From a checkpoint of a small transformer trained on Wikipedia: untied embeddings.
Each number is 500 + 40 x the weight over the matrix's rms, rounded and kept within 0 to 999. Layers, rows and columns count from 0. Numbers have three digits each.

# up: layer 5 MLP up, 1920x576, rms 0.0457, rows 1565-1610, columns 480-575
# down: layer 5 MLP down (transposed), 1920x576, rms 0.0439, rows 1565-1610, columns 480-575
# gate: layer 5 MLP gate, 1920x576, rms 0.0446, rows 1566-1611, columns 480-575
up1565:530472554486544470484524533551501522548479511537464445524527504491557476396521427546477492499523503483486449466560535523486478517462464434581508614469510472534471423518505492478512471529494507571544515491542505541497453472484453519457502555472488479470507530520436445534489480596459508498
down1565:449526560469496492465447478484490502490482541586500523509398531444505565511494437467404476529513464511535412522470515515483432512539446495506452572483476403458446486513504504504509539439434486645487476535548489437519545470475483478490624491491500516536568511522520541556454482542487519508
gate1566:490504503467487500446523461473590452493486462483500516546536489461500540493493523481512494507503486506475568553487470560505555567468506576432548521430468469439440473498497467491517478530557458473532552540381520492532478515422526537500476416512522455468484480553496512505463500560592516438
up1566:507510470499455551506464504451473500533571453562487455502531490504483437524471482588531498536488464534540512469531503426521478491519468489517512557491505504551433524506441448491478587521465532512544479502493500504478557506436451519590456373559523510486536521464534512507477429508483526464
down1566:535528468494501500511518498522437540513450451529441531545568559452475567461561564445468490547465535507468473554449468509537498503417505559466463494450486540512465364582446456472558494485528528457593473500529500527495541480501566472517578535468522494507482598487534533462493471500409574454
gate1567:402463450476473469448521512450492499496551577482471463555514561441588493404465462475539506561480564509592548516545501493563462493506522498531491501477482509469499490491594484540505551481452500539476458488523558544495480479512458538458406479542498498547555643553517497542487554467472422546
up1567:470525479482541452448491507400488489516516544502492535544511505489536521528524466490450463520499486543488513512521507501437535484495465510540535457492485487453447493485450487526495479476469495498504486464572515535537478533438458513533524503504382428562590527494514526484494540532541532462
down1567:519512575544524520522568569519501527569509532490524513447487442549442503534530459484458514503458535523488490516541535460522500531552478544501482517580503581559499475489512510461543459547467529486539515514490506494504527496509547483470527491509573575462466455552485498486551474520463504473
gate1568:532510436509501467484447461482483523487470516485559526515511560538613522517467504530537491451515511430452448463544485574496506584486460484467560550564515538488535558459511496579477482555466522445514548451560426520520591498511619554580539553503454469567457534521461527472535508552478493484
up1568:481499412446433507474469442441444500494496528427525517496532471459506558467492507529493493534477540532403493509485473492431523585455504495458483517495457542484434461500511440499530546571528509463518458497522453490427492535560495510501465542473471486466478462514477535490480485560468464522
down1568:536481536528530533500494539499475456511473486476474434518497508540474484544483500482464544508466545562568554493514523499571493510535452524475458509522554458452518499549470525426564459483399477528527522460449435515497462546510465503464484502568505534441529515531592506501491571440509552517
gate1569:581459479523474444524490447512496522579486476489490454548449447486532588533531512491526514466530501460434544489488515477470447512485553526478545444474480494501622472475495509467588523570545481504571520562487522559587547485593480418565550494454487525527549517542526492476494425495523478464
up1569:550500540502476458515408545495497510345564544512457563566510451530508419508503594530462519538550438412447504493434532504508561537479495503514535470491470459459527573488518558516460464459486567466543499516529462501534551458448565443417452468464496545463454510484489553566538504531456511563
down1569:507507493441494449458498569578529474478503528503498506554500525491552499529557489409434451475552526529454475486496491462547482482481562561503489522458415511465518529523507553494551503496492547429584478586510470469464518448465423506496547472503507502503515564491492529519452510482479521470
gate1570:495443501458469506440510498483532529470453418487471454550500562412524482507470543488523466514475455503558503510512424495543535508465467503508486527542533457491449441473462478462403547511522496487535455437465493550458498444448495527483469570470479427508548457490505505425521522437488531529
up1570:451510453536567500496505522486523508532585559502496479544513465508452495504505527440521485456554451479517515499480517483509506424479514499515578552503484472442573515497512508517580458457489443517407537487435497500464512542395500496501492547560496490544420546534428496450507549454490512460
down1570:534526455491503550505495399545550439488460465539418506511503523553496453483551476501497482483464486522488502467500455527535486453481500498528488533445489468486511454506508527429467449525487498470520501525444498468526562564509451510519436566560511470496431468501442486496530609511468507575
gate1571:483519557441491511473502491450471460441534513418477514480494475492480402506493515507505575482571551478418570493584537485459472530554529492440458496458570542561502495509356451503466478538499528553568533557465540478544462482557517434532492489489569518509389502557521489520525467577535493480
up1571:534595495522502514519470483432469523510528522452565489553513502520563490566440519468503498445473564542467557500549491495456510519478455479480591520568448514491496456424542464469495531492551458450485499475561466516470486510522548526506492523454568486491477460477479469466520499475509583484
down1571:508546502494497505492512475569490501521504533518482513550404468469482506530533515450566553512481487600494515473381459535458533525536550478456479490469499443523493534487624475473493485444603495499515446493506467490546525465492545482505527511491541529537505459495532494455505499443464463514
gate1572:505557501482488541469445504566511525498526475510415441488499529524474421509509520439490511393475464472495449461478420505525556494431555472441510514545542448386470482542500470445509486476560536501598500469443552487485496535443487435550550500496514503408468500588532509535473538538540474506
up1572:560552500567519555523543542484466491475459558563519588452484463454412508512488444549495512461572485468511488492566484444507449549617438469494469579442455537598477456532516561487487552486468527532492493557493469463516444493492473436481457485540462531567438509543550449508460448545546457523
down1572:550538568500535482490536420507456521427558591508485475501483418533438529417488521534545541536401512516495525495548429588503531450486462509515528481496499550521542510532575442506504507463471550470565525619522473528488537582570493496531585454491405489428494458368489476559480475510517520461
gate1573:525522447517522482507585517496491475494556502439483517431480477477498489562529446492546521465494468467505496470488516435519522505518513444452504563518513502542446501460496476520522518497485530534563526500508535380440502483480480459472433536396515464511486472490508532519520456457500497502
up1573:574437511480530513563512420482481504499589518463495470511515555517514463537496514418499490543492494492483539532513542451457474485543463480495500477505491472501467476524552469540477541472503567475492590466489518457473502480461514506549491544516549470514421517530473545472494488457465469577
down1573:592583513528587434441496521492524469500444506517499548492450500432539488476558519529555564476460461518463496501509480492590529473477481514474442504492494537473560499531445532538519505462402472535479498482466460475525463468590485429622544464577513495530475554435416513427546554537460441493
gate1574:470516505506587498432528430524446487492448503539470536409501546484484484508528515484544466520554530515510483549475491564502487502473463462491448443487441480499565546454459447415490496591523558482503441555541496499546492534525494543452459530454505480465549443559484503496535519465562525488
up1574:492521497556493500474489446504584445446475500448463442492522536492514572561508532473526521514533492498550448463527514485518590473518502493448554499536511464532423504526525568519543458487498509495503487521547533488542482480517554538523497500528483446503487594549510610429536517508468461497
down1574:514505486549452508496496491521528497545571497545489497442502560531489534496587485483514521511467485520492586448511488466545509505488474536491388517425512478543543482545500509541455548442532458573527557462519459522460451512566587536526467453519526529547514446468468578510575534502459483545
gate1575:474477466520485468529454483523529451496490471536469467513461547466590481504493447510594492425552487505580454515509513547574511525498502542490429542523518504506480538430502510459527455508478548533509495503490477545483537460516525583436499519528428456568503473555549474447482489483553520495
up1575:477432439488503479443515498439537480516489466473468436406538526512461469451499482527476534527549457445502536497518480513462508498466497517548534464570465495566496454497541530490515486447505507513496503496501477504530469412560508469427480473509535428457493548497495475475524513477537457510
down1575:521475535509464517514475507553546466463478461584466609561474490536550498502490472504474530524499560524445532474528459458452474512503541562458492467451517457440586414499484495466478545499539512458521507508537534494461542564578535540508521529424575464469460523500516522499501554527478475483
gate1576:493499460529444498507490506561568481503470505570474469540504501544446548555509482517540496510512517522456513492534499536475516482470466531497548539559498488463530553425520516426479456490529498499494478499546459548436495457453453458504487480479509591465520541543616506424512538521578565452
up1576:500528475503539555509578509563514494468482497502538489505524484485553502556525472443500504531450498538470515537518463508504518484487443488515583510487543474513521515483467466497511599501443437523440491551456496448551501493578463508505498543473544543456502418515512501487524531498484494470
down1576:509548555536466565532554492515447363483527537470545539514484532509563579463520493431537522517526524462550556563511599433532562467532493519551530486540574477466533496531496515477499506525498574507519546453472397444543521516535537448481453516480473504495491536507463504515537445587439480519
gate1577:491534514479487580447434528482561576468513543502539497526518491526521483508555478433518583480382437469462529404457495451525529471517581485525516498602521497435469524514476447489473414514456430545545540511418484525464419474474521530468586531523473449487492468470514493505525544510521478468
up1577:505560562487481484541540476471462490520487516504485615484459465542532445480525471450499434449486519508447477554438489468469469447529492504434505589496575503591440481496525551434466523472521521464534504480475582502496455561486453529510487437432546458530507454610479525446496523525477515502
down1577:492494553496567467481472456503444556444508463495531509461439556461503504455485429414570441529499514498488404523422501507478435464540542498508510528408501475525513519427467476529459523477613519529483488534576454554470467544563471443464547565482535502569510421499511587412460528494468480513
gate1578:459481350521491486610463418479518463499534524532462425482476501518523469523488499491444426488460550478514443531486510530460522435526534550429526582547528507499503495447532442456588437529450502469482472497470523518496536425529569461491526482531453447535452551515498498491455484498513514498
up1578:517487477504460451500524496548475516434496510432526478527573503471524502543496504527498429444503528474445511463537550469536507528492503562455514445508521511499498498494448480452498496529510450494505470521497594456490532507456544438531553465494474459533497499505508481483495394465514475566
down1578:524459459559515520583462458509519488487613506502489582443498561517480542491566496550494541471536473477523464493506534506463458421440535498503504524450457499493451511490470452444510491482445497527495457538445483540504501479470497511448557440552514491530414504484470533502464546525493504481
gate1579:576521439480577486528505403432525551485516465510409503533501503497497444536538536457493522564580496474457595522489484463513557473479469535515516483476497602526468433515449465470516486452416499490517444488529503500552506522556500516457521482512477481453472500477459599434515467531487602505
up1579:555501512496497468557519434478534482449453507469523483491512524606514523526591504490432517518583461522514585540495463464497441545459465466506454462567462524578518514498482444438544448490526528507495452501487444565564489454496510506451534492586449505501468512503449475513524512512488494498
down1579:443519482533511528448455499525482506535497438501522524496451527451465521526464486515550496408402547497508511475527551557483510508559491476517467499478570483430533483455532553540470516629531479486460593532504508451472487463520485445518502535481523471532547525454531471513531509468523435498
gate1580:512447432515537481486477514585423456534547578532624455532576470533487420542484488478493533486546460503512580512580510422467475472478460473423534498415582415584520465555488496455421549533521452489570455499511482449535489466515540469526557501494503508489511464514535587533433521493545533476
up1580:498459500550473549405505570482480452496413477513493530618493580475546534454476470493531479455484522474523503448488500552515542444501492553554430523452496430457492568449539496526528494519489453517589463537531525556571503457443539572560532439495418443449545507507501520457526483518504482485
down1580:469519550499499488511472450534523477559458529462498497541550589470481474481501553528437506464509510513468476474536475468513494493491469575594492517549557534487429593487544511536519511499561462479501563528457452483535510507480520488603468431374562395479506526466509522481529517471531478517
gate1581:476508575423537479556490498545481482498486478420442507516501510568465534543477529445544576481579465574487492468506507401561499544496459504523492513582480532470527503549522487478530460472500490531472552437532508455518425571523461485468503538523528476619502390499437578460485512545506568546
up1581:521556500559431475539470441454434504535497498491492470599485484504461496503462496466472481512456478483548392517580545479549500494447514570514451533593543518536480491499503495461489459506466483432498486489513558466533505560502491466494513549518472517505536482534490486464502496406524486490
down1581:440550510573461542493459545569510451527422478511456506494510555534511473449509512532435560422474479537566379468528518484519517507523484483588471494491481470509497493501595515548500517548438451563480537514558512510504585473469444553499490484475538489518501491479501433525523449481577490479
gate1582:469540528502487505504490498459456528472534506488473530490455508461504586550470482495561502520473459488466450508419536476478472524468519561497529498529599522458509484467551528473572494517493479516466543533452488507480566460515532535439484514509562547505460454481511542495423483463515458559
up1582:452501483443457505469529534481517561501484487466567484471528472552521443514556483484543482491494505584523484517528521517441531463504517500405515469498452484533530513471487517456492516509548514562491420554557426481475479610529448458525453554464466447491550542528537438444539489544473494489
down1582:514494539499556514556429449484478488498525517555506494473549453520559437526528496492554480494539486500512485460554445516536524466543473514489405429458488480492468471502475531545524473466625503521497481438559482496490598527510516467446366491544477465530507538424422498491560506512445511478
gate1583:591491479487534487492470486490499477478467526488450474531441505513510586523435556434483508556572476558474541537511554520526513486497450518460429492557489538523570499512518525490473499480563502550507521515512472464561487538487463501441584469419480473454515448412483498513528531470513469567
up1583:511446500508534542551494531498523553458468537410480434494446534518514519503460489459523522526484505512424508525471446507482552541484489482550539529526545494457416542470493461502426528459457558515457491502438433474435481490509511557495535519594516510488547516524502616527500453508463524538
down1583:468540499489574553580424471550534485505468549453538454545498514516571483511451493563514504494460517539474465519541487462504504467422567516501529458458537509519490521480487460510521577501456527476453472517502453528440495493533484510489500569560526531477488582459515578426465492473428482541
gate1584:541483505475456512539479518583449470516448501515495467573521561451553420504482554498486538457500498547456446423517489528541537431468579472519523550515498507499535527493485481523553490542467507530492527501481487519511436588490501501502509553503501475502434520468474438533485434486536469532
up1584:506453485513519534503566484531452507507490465486523521505473547508507540472530530451494495454432531528521542501498441521515533432517462556498438484488491487527439534561453526561463488508496523515497528543459478523520509506532500559509496455517505418399510539588490525523473475493521535523
down1584:486427517499513510581448521470483429426532468502494481511488503525502515504483518472438551435520473487503503520563558484512485450518492524494502508488467566504559451480525519476510505451512466490492503472537494477576562447532459411492394548490536534479500479479517484505528456421475510542
gate1585:458548488549550535538517451444478453412507451420520465505477535490545588485575497573529489479521470507479530483545476449466495519461521574603571473526549484548476528452486541510456503407479508521528504490562550487487474527444505519432497450475413530527492475562490464464508537458472471463
up1585:494525547538555543522468465499547529477448567450494568529483502492533529475503554458563515496468498413432533469539439426529502541514460489495501473535536576459553540568444431475531541572463536463466580467490475454518535534506476401585500526525521528530481563480510451511527460533458511523
down1585:432525457546530518494499477555537488514517485558538471475492580450481570460521417589563480541568507483521526493449518575440419478511501490500514527456473520555511416571528527536555503501365513526528458414479560508427525483483484470510458494484480489539542516513574542441463549495521445519
gate1586:505472474549432524490524520481482505499512537503497466472548493499456575434478553452584491467459464469415507515509486467513405474394455491455509513522480488465515425417473455573484485536547499535533504458545537433475458534489522525495522511510503507528513506523513501532498524543403505435
up1586:509429587501512435496501573492513526498415526538445518463462497536526487548520514498469568479518553492478440443533527469481441432550572495509504498480408504488527493512521552463508514528563549431476501554460465508474561350489439542509526492530488527546471472522515441474435550538532528468
down1586:470525491477520451499487546513577500510509563551421551425465469502507523549563490503560486475557453531512526469486552525491523474472552502545550481500534503465473503525479547415552460443587519468489468512461457512461476471519460520483495491496524497554445550534410505440496424567525433424
gate1587:466534490422526471511393508396548365495508500493485514454446562488475525442646492483493501439501541538407540552528444521508619494472523505494490482511544490478457548508420444486537536406573468535545462477505490496537569536436503488466481503467510444420498445489499537473486543511539440456
up1587:521492425540524492482512411477512459501552527482546489451477590488472451444453537583514493505509538572502558595463512520498534482471447486456445487462452540506494470541526472447476508531545520541495493507495553500561494472466518450534520508504538497494438423484463378485550480487483425518
down1587:528445473468469495547520424471508523417559444466501430552519508466520536535414519540511491533448510516530523427491489441504481533462448567546466517459477474523480478460519650478517529563444486577535568479493463546477440440512506511501538535485513526562410459500496437555528459489489526491
gate1588:453631559547502531530602502431487530492491519508500494482500562495509474529526518521513527500458503448480514526494510565490532503464512508502495512429581496498555457478579480475551487433491496493507585492507437490476509501471500474456504432514502552471524496495516495425511542437496485418
up1588:528498525456407539488546502491586509565514512560467488531485486457538521583521511528449497529559467544483516527497488426468489471488566443515520521514498489459504585508538525475462498547524512509435522501507513564601551476518514541539522468575549611489520504546460419480548526494474463421
down1588:581463502444455492508514444492512504460533500515450548531499539475503498552467522550560525544459478455420455451497565519578471454463462538480447469489491498487450542558476455529528537487524486458452553487550524516517491581554482508515543488451474530451508538511453546543547535517444524530
gate1589:466534501521492459490459544463576509490524463504527559547489504544510584557564534551554444460538514480527491492510490460505459483492551416496498498445510472508527461526513485476509472422506476552547525506480473500428508566516507452552519492430489547457482508579502490541408447597484481477
up1589:459482468464491474565504536482502504426440518459505463456479523534453478513427470489479511445553570474490542486414455422558555543488464490447524558474489480482545482475478553482470657491529514473507479510440524474477458550490531464499482433552485571483529465503571469573435532521579471447
down1589:477481497499494401520484534499525527493505452479564466521527470519544438387544513547467529500524500518552536482475456504522446493439493483445522490514438548473519487508471479499516442494371555482505511514464576461482492496452466532550510567498501587518450544483508556484517449493483422509
gate1590:520585504496545444456529523509425527528415429542485549474485478467551519501516473506474509518572420479558526500499483442485520545529549463552490541478505415482447508532521524521532511500488470418505508476528545531537511456505518507540538517474499443513520488420512487509502528467495503485
up1590:408477571518482522465480493486462502488573467549451498564480514511517414524486520504573453534496482508591511485506458499532481603495534453461533505527490475484486489503497536484586512474498491491496511512497438484505510490534513484555550515533461540504471497501490498461452459520479524611
down1590:463540478465486495457492579504514490512509492492536489450518458504559511464450501409456462542526514518490526571446470505471502491511527474479494490512523552570491405422520501494502447475503546492478489524446524444559496538522509467499438429429504443508470531539509560521452523527496466537
gate1591:504511507523514441475504542517494550562430449547522465524540511521554477495465506487487445494525474549468522495514498476547479512448404480483532491501470470453527515493509474498413533521504537492534559517560472549456516446463537556601469545457471549459509425517504511532513510544466492539
up1591:482539497519486581506530492519469475492521454420531537508506461503442488549535597487515576452443511578466567612557529471436497500507544489515429430459521513471512454453540479483499539421529491480544570479497552533458426514520527521477464530496528525489492461470526518482513554438523389478
down1591:501470498433551512524476519467485599534450542592547515522525447483525490480420423571531413502506485449524514506460508473503474455487481538512530450493478432554543506500491514480520482515473495441496486478526435509473534573485460476483462524460546464502547473529470535503498610541417449517
gate1592:485517533561473501514498508484505510530572515480497478458489489527483591486496459447468511550556380459434458437529456473504523393472457509528470471567550470496532491489544442549523515490545495486549529471478508517401518536484493399524472368527540491549522497461510485542496526433573503486
up1592:500525576500486490433397461569545549578594533585556516432504484535545461531521537531403448479465508401483522618499595475530502483472540504445403449483501443427525511472512452544478507525519509540553534502487412528543509523529440527559542537448480551521468483452564485496526513512557484479
down1592:514506458495539483472514404463432517532474523542474502444521466460515416464482519478507553424475449534458508494526562450576533527484516506501508494459485481532553616543541543563474472510516547430466476484497440503460536594447525525556558494591491482487506491492490494517468609543486534557
gate1593:474492495565473528483498502522570502530552507498496503468514495559490558534463500553577437432498522455500491482479495518508524426508510571516464486607541498474528473497506462491471541622533479484474459453475527474585520487498496513536468527481535559507534581539508503501485490460501469541
up1593:432449479472535456440474485496507428490528549419517504533556492447495544507470424488463553566441469466553475500521519499515525488537480448415434486490538525578479486415541523522487463505470440480467437527546450475529441523483520532430513456460496502504514451494510472536470484509539513523
down1593:536461486532516549549536531520456509510427489447473532552523441470456540511434483559445531459451501507500428476472423543508560425448430561446475600443438536539362495407510497478531501550539509506431389534542501524454534517489513509479445488485493527552484492497533544515487471484528505553
gate1594:500453514476525591474465510503492528593512581502506473492427464479461567594413433493539471502472540564517517507599503525488426600520456584481484545467444495498484510513528547541536480516504469492470492536551520439517478543516469487492524386424472478481481575514475488458467537528570498518
up1594:581487503508531481437546528483484460532471532515544489416544504495501513514470480564493533465450445509480583546485448499518448479541406540478530453463505479478491507500538487486555468474542436529551455462510532482516473497561524545528512527447505493548453442585459512457459458508517544535
down1594:499462518420576517543506577536485536459458499527533493549522469500496502557480498528553528452472576501489509507518514616539585563502512547466570472533515508498475503499526472576514464531502516472523539545509502507486484452543520530529534458520496496486510448556541484501498525511596473559
gate1595:469482456530515458484478557551467446511538498542553512482460488486401547487518469452490511541495499553492499509545514512523541507442466492571538459513488546514458540449531520480498527486486509436480463490554457496501490494500500518464499450564510456422529518577527569515468426465552496540
up1595:472515569456537491521545490496538577485494531529480466541548504508505451517545507531507505516501475579492447540466528495505483561514515496535476481508518487477521531575539485575529469443515497491463490528543499536518503509498486427461524541490540458501504533510511434437511578490529485507
down1595:491496483508460585460547534502499494474479568482454447525544466530511501515464483538503501511462484491554544541463401460485471471499537454458478516479484501497528446495533531415477523475561469426439495512547485485528526527457547487582432500431392484491527435529469524544531496565478415530
gate1596:492509544474534487490524418527472469513510530475548555510496535486485535510470534567641449432470499525490469513545486539527537464444509500517510496524504502509471479488548476437482592529506516528424528528507496509509481508424545533516468607584518509614452512530544480550513492532504492524
up1596:428495474503482488493494456497498521460437466571523513560509479500510501501492543493450550490452476541506522488600514541559545549460545525525574509467518568524445525445461566517496572558466465484486495501484515425509510526448482559573500458486552436498532562512542503513427522514545502420
down1596:499468479485621551537526526558568497476446535461537501493435552480437605473457384545527446448470536526454444529508501552551445580517464434613519522491495500526537523503533617490468429449451500509460519555468434504523451516526499483485558530442470518497473535448473530447544541527521459486
gate1597:488503463466430438468500525467515549481547495455513449503517532565557493529518464467503573498545420512540451539518483557517508504488503456494469489473476474511491551512540462509399476487490512428544524571550576479465512504518501499583610461438449567533503505544472454563472576551510491502
up1597:471504537506443508540550456465481438479488460530484548526519521459448517488486510577502479488478524509531470474591499576474527442539514462513608507443531577500507429485535507466452508497494472494491448473442515486452480473436521522557492560507552558547516497481555420501489540575518467556
down1597:463503525585502517488423495498481534459491499539485496502487480562542543493513463526490426518427453491475506453489549527476409513528520502500574522545522507519487524499525500510437491461435507513441542514491507474478458475535511478556577446513495480539515469517492515582461493487435510490
gate1598:486573540441557484549467494506535513491479527481504514485588598479446562528584452500448560509458476518449525541478560475543496495561482504486453502518524496574494486497534414476482488555597547480449485586398501603455489489532571459514544523510527583488543570543488510529547498527554540507
up1598:480524501512517562396512539502540575539496589505569497482586562507488544535486528456484472481513469509547561571488495526511491603461586496512461481466492479474494514498496457500523413553493444539549528519480546488563524464478538505569435469462514555538494438536518528462506523558491447462
down1598:544490599560573522565543454484505456478477515431451437514503436532564511481456482517452483494524469537478466520501481481470395513488492457486507495455511511492434514479443511503497453535431495529592434517522535467447488469500430510509546452566467548466558549500511549423504501509445522473
gate1599:476568502456563484459520498467467510576500465477467501503541524507521543599514456468503483426530503514445514462448525501492484555536490519550509434469545499553447474491424486467486529488505451486499463588519465507551546564403495445520523426551543453506469473541433560472493551469494476461
up1599:488493549485592501456505472535551535543494422527536500482480416533549483504476545488538496467481501377464514497486479540511469470507464468508490541525503550528469462563477496460489397492432497490451406471467467454455517428539509508470469469486483526529475537460434473523479553505509495488
down1599:445560557381490533495540498568501503522494454549516545419491452541547492525479464564534464513495464459511537531518525553509517458538485438542427475504507488498505475549519538506390520506473484434493531478525496466436521548579512551508489491462487499473532555497530519515505510563479476440
gate1600:498470453453503532485486566480500549562519558467492509508475472524462490555426436497489478510501492483517525543471438516511481460498490488441465449525514532546523472504460518537456501538500547499501485495433537473485460483474588421490528532488459533471466505532483512596462482471521497523
up1600:486422397519495467498450557493540552478528522415495482559528528522469434511490512544489530512549496518508490459484443442427479523512455508507433467529510500510496509541465476450471446457501505501488447547470499516558494545487548541474503526491408504502458480443504521472486515483511427485
down1600:528487504503540492561521527502494464574483503394458488469523501547456575447494471513522542590508539438508484514488485470540468467488468481459510497500497459477537457499497533484544479410410553451473531501494570529496442514505451518509451532460540590455520552457473535563526495524453428436
gate1601:479556490466500517478498517496523455519493545473606455511459551496512488511570494492487568484500444529377465474548548469484440507421434516491502396532520490530524608443476460478492567505462506453510516560448430469380431494449441520458507537417430444432466503559577468483459480541530467426
up1601:399471533560477554530521531513536513476505475585553462500547510491561482545447475484500530560583464559444504619533566516504559449560496520543487540525469553521482514543488488516556517561534542556559482484475491520482557532463470478504560480511514589494459567565515486500455486554560508509
down1601:484483450504402531504524531435508517511490495466467519478522534537530495530464538571563516593518524525502563441468542480556443491460466586465456481537437486472474515485428484528518555531448523472484550497503483514493533439548509515522481481588447494503504514506540553458436473491517509510
gate1602:521558467468497443519487504450486464504554476530478438524524570451517532496553444506463481531544498456550471450462478489496426530441536486558470611508501407459511494511526427468518519435538472497569498529474524479552421525460501427472465479456480492508522440481482519511537413545519549381
up1602:544472446537518512433509513478516528494477432558464485489528450512452511582532528467481560539490545618533540526536524449530461503558573499515461487485502525563437493508500516536448521464526534585483547512564536520419514527576450570498452558515482529511510574593546489485462496508490485539
down1602:539515509511474478500543524492560546543516454559557564436525454540550484511529454501512529466550510538523541451442526463449488466466519528547444449513497426467511499536421491490549564477428489519450456545512474480436483540481590446494461509529539476507492510457504463557499541557461493449
gate1603:505506450563500477518513382516436498500510532469483501470532487517450500458460540469484578496583420536459572535445415515485484397485469535497521526512503450430527525492566509437459457427517499498535495535441539478498472456474508511495482459497460459478451450500562535464494524480573469470
up1603:499551505402465517548476538508491541485497543565475489552504468458502464481503557488521467471480512503490440412529537484544502528482540557533479493449534459487498528457540500580465475527508516516530479424505522497537539428559465465493546480493450416428503533439499485567538516510489522554
down1603:520511524485510470540506532509475521503504484546515528518537449480490471537545493490487471501492474468449459491513554462521509443617479501551405441442495508475520448487479529510566544545552471433483467383553527533493508490473518455527462425458546460551477527524506462497567524525518527535
gate1604:473491460482478493506498523505474464479467537432495504506501546569545493498492557423480503484485504603490512454508543507474542520548426443465482508504547498513585498493498528582487434552459499513552486475510563466540461475493488598536534516404507499413547481495532520477493423499577558506
up1604:533507481487529550534502561455459557540517499513509505485480456470486507553469507478480463523480505473481529547463506478469493532590404466511496510477513445447520534562509497490432532436517571476474462534526481481389526533458504491472503550441467570509531454548490515497529542522458483497
down1604:444534593495518512456499514494530490429478543515506486482537539524474444574493483447464476575479518448507587469544514577518569484508476485463476508515406503502485509477519454472523538426540535503519452506453522435512388496479500516423416465493475553528435527405578482508427443528537509541
gate1605:495496465515493575492472478522521476500454497485470471558471533577488533542551501554507496521505463485538479461496494461515499470524551521503511442531503514508454538472517450527568542499516453517550478446405527550544475538504486554502533480490440508483427503500526516543516502453528585490
up1605:504561490482551504462439466491456561537547451563415463512499495552512476484461567474604460502479508566522468569513562505564530482520489549467475582465527462468543537535550491560521584529495547536455481499502418508448482556502517534519535549505540462495557490473574506577503532483543518507
down1605:471465453494518518526464495497498512501475554477477454507457481503442459528532517486509463513451534506578525553510552544501467508566469511573448457594523551574492446460519459440480484394361433498518507423477540486489525525531510464508617488551462517480523451494485461489489534482505518484
gate1606:533432566431530497471513489556517556527549527470543492515543542471472529501517478541501423513483530550447570498495508476469446519458439506482466557519572512482500516525485527556495464515501469492506458462533492473511473470470529509465535517460489579520496465561507461520539564499467403498
up1606:455568533577472500524504470526462568497518553506516496396493477512495523531568469637500474586436524520494510485508470509469535465495541461468519472544453531458517446521504518478449513529516511487430530473513472582501488524526465514518519502505523482524427463493442487538485534587506533502
down1606:467546392522507460545439508436459414524456544558562511542480589566525572428486496499530526478438449483504475578485469503433500507508467512526549565522479492514516457526444576515517443483492508513439480527461438507523532476461499485517554598440355545505474464529469495503502538485526544520
gate1607:521506573498458491449514499549493459532516518466500460516442457442482485465519485521518450400492462404552495497433502520477464520545470558409517479543532463559516425447477487505469437574493514423498513515433497500456438550482482524540448541509495569540486478549530569457479514544480541508
up1607:506463568524525412577431520481502532400497479496492512591548522579481527494543467432404474617460485476400517481431519571487508483539485538517520441493560519470491466444513506523468468493459412509489538501500493533482454498449523496481506491526561527577488554466460506460467468489468538543
down1607:447516495531573449409402477584459453437507571550408543546500474502503473554440480449509473515517480418493572492531506498515522491456468469448534513424496481543409487477502528507574474485587477499544565500507522481530413493505505517564463453553459505491537509582425482492506489550495565494
gate1608:514482482560479455498521524493514556505504516535500443520498480468486476491493467464461483502538475467488485450432499405433447519408502520489538525490539484409558525475468442441506551407494484421477476499484473516456542395436554431476507471549511472422519491459466537423500623536500453497
up1608:521424498457538593483466495483556489500499482505517515535539475482448479454547499527498442485505484526454512517455490459485463491453470523565568508524465523492509519507483433460571469462513482455503548506523401515532501518502524473509456518433487513460445539508474488482486490449452478523
down1608:450463503478473490506554588471466483521523512578494481462509440525601510545458529503499468564520560407446499456456490498492421530570498536493437559461446581488511568572440504559576528453459483521522504535512403517475553508525482515514573495525526493530477492501564471483538548552497468525
gate1609:424434472605570523507559477452532496564453528509512515473456460499461574453539484426527426565548501481392605527458482480443456490452476519457516417612442528586566494494467498497479456479524490548490617449517485548490455470525555429524556480458572531496586559564477420507456528501525525499
up1609:455453469503489489488477549491587511500472467510461471496501522501548487507448465414578484519527490538507533471404536498495490597450505454514439446464470496491430505506481551539524466546485483545449438525454450461561474523514530456546484508460543478437515414459488539491411510552475502563
down1609:516493490476487507483473480484543444501475434493536509524459495556517464519452533532438503462506514541537547452531422481523467507500487541465506535477505506502589482508522520512505531482444470509510441534408466456546454456498438493445525523480533487358494496519455476496511491483511583496
gate1610:469607470529477451498540488493526524493476508443475398505462502485550540576529508450496501442466486488538576479504447479508543556516460447509510573552497412493391484471451577564462406547563488542503568564542503501485422475499537448458508508476534480538494504488474425511510480511511574491
up1610:480503525502517518544540522562523463473562459509445506515450498482496533487476455491485511496470403449498505522508461496514529490502514525430519476559500563524484537519565501392548514499487558530539425507554484580539537491524508440571543554477456452560474492498435486485471497492543473457
down1610:466532559504544550598499470488431530450474509531569468540474499465443595528479455513524497462561479525438466439469584502429515571504484516492444483462505485501511514510563522437499498527590497409420497492537520457454538555525496510563498509477464531482442445510510533515530489549512539523
gate1611:507523530550519432548485551528499480555535504425448465457592521556445435528552467521496501456447501604495476513505507532514541479476546510539527434525462483489484568505469433446528464455506489467500500445587513508471522510460535442464485512515509468512510430543461568471526491488510553549